Weights of a small GPT-style language model, trained from scratch on English Wikipedia: RMSNorm before each block.
Each number is 500 + 50 x the weight over its row's rms, rounded and kept within 0 to 999. Layers, rows and columns count from 0. Numbers have three digits each. The size before them is the row's rms in percent of the matrix's.

# layer 2 attention value, 320x320, rms 0.0864, rows 0-42, columns 256-319
091:486500557560480478491441568486575470514541456481555445465546455407612570481484527456483447426570540602582613534433533476437511540482482476439509492486515488494510551524559601482455514480553477
103:463429475448580459658526510415496535492524412435494495549543445395461467444568457498566461541525480569395520541543533485490491456525546503526512500466424474580557523458452474581520538511496542
102:526481477442538529603555466566528534507431443602479553496489532490576445538505474473495475435473555519485497585505564448528516459595580572416467408444538463529463563458510524418428441501469478
102:430440495557538508462570569492488512485521373503436563442568484465517432534506529495505519480411493506469488435496513568488438479410578517511499567525574541518598470474469535505548435511480490
095:522558446437543588478461429576497559488441494516498510482496544511531570537445567558520416599409453464386532395425488493414573437457549486522477512517439537506457515548551522509477517557427524
096:436470545561458565485601525534535428558379418497588495450510512584562482397531490514468622556370565376501530361478437564548425508483514469509467408465547535505492444350435457424514493577486489
095:571557479503509451479441443447566542520384500546547502462511496464430466531474536521473581538521452517447566526496520544458516525455530467485498470460600440516485443444442565463373394435527499
103:613524529412560558598609549487465548501508575522456521457527530603449485487562600487482486515588547441497514488532596587489470480519456559470563467484396445499538512438533473522414546540461497
097:448512515466502495549418442501478415482424513495515534483434541523487485543511489551551496426456579476547482538554471430554480559468542564458489547450544567588500544554497406546527471478525520
103:496526456426522604442496531477570502542445509566579595517439497482431458422514535451505396514518385480502506468578451552478495548517539502474570541400429495571508586488404593493591430435424567
103:506553522525539478534433500530431501452484414498553524479569495590467500531500555565546507507510486568489465524472482462546451569474556570583432500500610485468494597593523565575398481575524561
103:473498500537498470506553549463506546528424451465479497463392493492525563499466492552522465458441563553530484456522557496565506509517480578443515486483408467396515455450475508411485470446611422
106:517505482501461513460546533510533486371463520473532440550504553505535482468452440498547562511536424502451570559532550524412517530532491489556478446512521534448551498406470518555419594542508429
101:414400587411492483488483516485396476490565581529537480534451522504488482530522485553479550534556452531498442446421542524546529509537433470568435422490481450518547511511474518553502522526511588
093:551490539494465454552448497520503476538422526506510465503581492508545480460482473551509437536492610473451445456553502520460432478431559490478470402400464495506539495491546502528488516559616496
106:470514484569458583535503520459539536519531490428534491557496511506495460503504455480415534421479561388511544493479426414504567567518467498506425478451547542408530388514616551449422486479443554
098:459551597559452529514528506506588498408522483441549546570474507462533442452475514547530524507479497539502531493403594395432469492545583442481449490557521489633458466497465488469564520457543621
105:513557528522510566454553397494507539466462453461515491501460490477516521536436449444476537523574537470523538472483451458543498521484435492469506432458571489577563434496478424502560565484458434
093:380462437641507483667564523548557490525564482576486564479439469468554527443545459466479540533515472503492527467430547533506483445485486561504451467440529432521449522513551553591534491513545459
093:511455462514420541586535554481530511482479514465509555539541558472472533460601462548491477542483555495472421470485498463488417513426508511598488530409533455558427543561505572509548538504404484
103:565548519425489531506448530508482521467477491388578493460516445522491578502426526448542476490585544459610497566401520509557477529588547457590538453568469477493550556464457482492488462418538543
109:518504588485521602456465610479409475504480520495480513541566421535517532499526613586500494462570544498463557469484516436510582625438593487490464494578426511424466483529514529491531451480559401
099:567508487484436528525518491536441517509474457471403451527479552469501462543440534517429494557533621504521494476475564527533372693582428477481476481480507476560555452481496510448447536515474557
095:540476505503567435423420399456473456477432450482470487457506481627483571519445548474520523505475571504556534501490560435480496468402514507423484583437459433500460440500456484421490494456512520
092:444532496445450474491442423508546398529560537457468501553481533505561504542497489505454442482420563594405448406470593501538522465479499508474528479516528508554509514520429478542510515510429524
100:595502491484464448433531491479377520519507564506504510557541601499496477498559435493601478477529512499501463473461490426478509437423502481567559514543528497476450578477422466568478473479379519
097:515499550527493558440488542507519572481453544521477457464535461531563468534506523461409419471472390458456437440454443497490511456431448513492455478493515572480461516506436505462464434514467416
105:476436461561471517518430447470493430524510496495457488572513593461457468478440487535475514514547498556494487502513538432481475452548537524409492441499439507462533543491444497493527459618403538
099:550506447443537504370478415512471463485537492486525609506425521480457516491445456429514505483460453609531577675400479445512481485508495475477459465525574515521466498465510534484508488548488506
105:637465540485495466530499497526519566482430567503519477496522551443557520465540514411535536525519512418531468540497383515453655477480584530447513552498495474497481433502512534449518456524445547
097:488473554510490542499498456464595456448480501552513456541526480517517483396533423480553532523444538502580547488490536454464562359359588535553540524466568531475565476468507440496489475447605519
096:521416504441563532459459558550469621472504495442415491483455435489437436532549520388487416460568536506470436532572449499563449524511442443493398484566540607494535516450508487486451533404471557
103:469501513460550529534551516532537507444470475509425539523536488423486464594450520485557435459466553516469563525487438427493553504477489476533491399456437508453507428560550398502584545527489522
100:447530443614461525511525514382478500468495508453556490476440463577540487478513482521364474475451378486517420595515507471599469504493475490500546408456563608470520501453440520547469506482469507
097:442427449496441444572586505610515480377505487531566487592650475519603484578467497516481367497584455529448540530484476502539525487597473497456367511558348487400518452475483511538485618459481530
105:548492591534448419637471397504532543523598505528507577667492447410458475506525375538527432539426412511513494548548482480486454521506475535446480455447564489468538530405502493526444482420583502
099:461492521513576486504536487498555503518410514441545580468560550526474511521527499527597452443534459592544497535461481557441446494477488534606535449506482511496530444474598581589632413535583513
109:584543514571490480448449495552453406537450437504441507531533540532518498519507522524491603467425438515447506469477497508451516425431463513412468477440507460433454470443430480582603374432459603
101:621493497511372448491483490453435567594518461502393517487467458511427435507593536465455516460504519421509522502468531542504503488507505428479534566506508551490426422505608487476444463503500565
094:593482677497594402576420402551481544445494481541634438497520518419502434559477543518507473511481470478535519493535447530479547373449511444516560495428468465537534486439473583480487427542567495
098:492539531486523545543443538473491578443629421478526455514539457522371429547478444468449507489455531527447534575419510501452506589559455578489418412447498386461502527512522498518493549479382570
104:498436480597464553492462498515498561506429419456428489463529493499483496465509545548519423431473538583544453509589434575453480547483371502564552533591536518466402530481489510455530560505537508
105:580487357498422496486571453478592565539461473433457538538473505465572481501535427459479553440484564495511496549403407664496514484518669476533400549491526484472457415572577467421466532545422447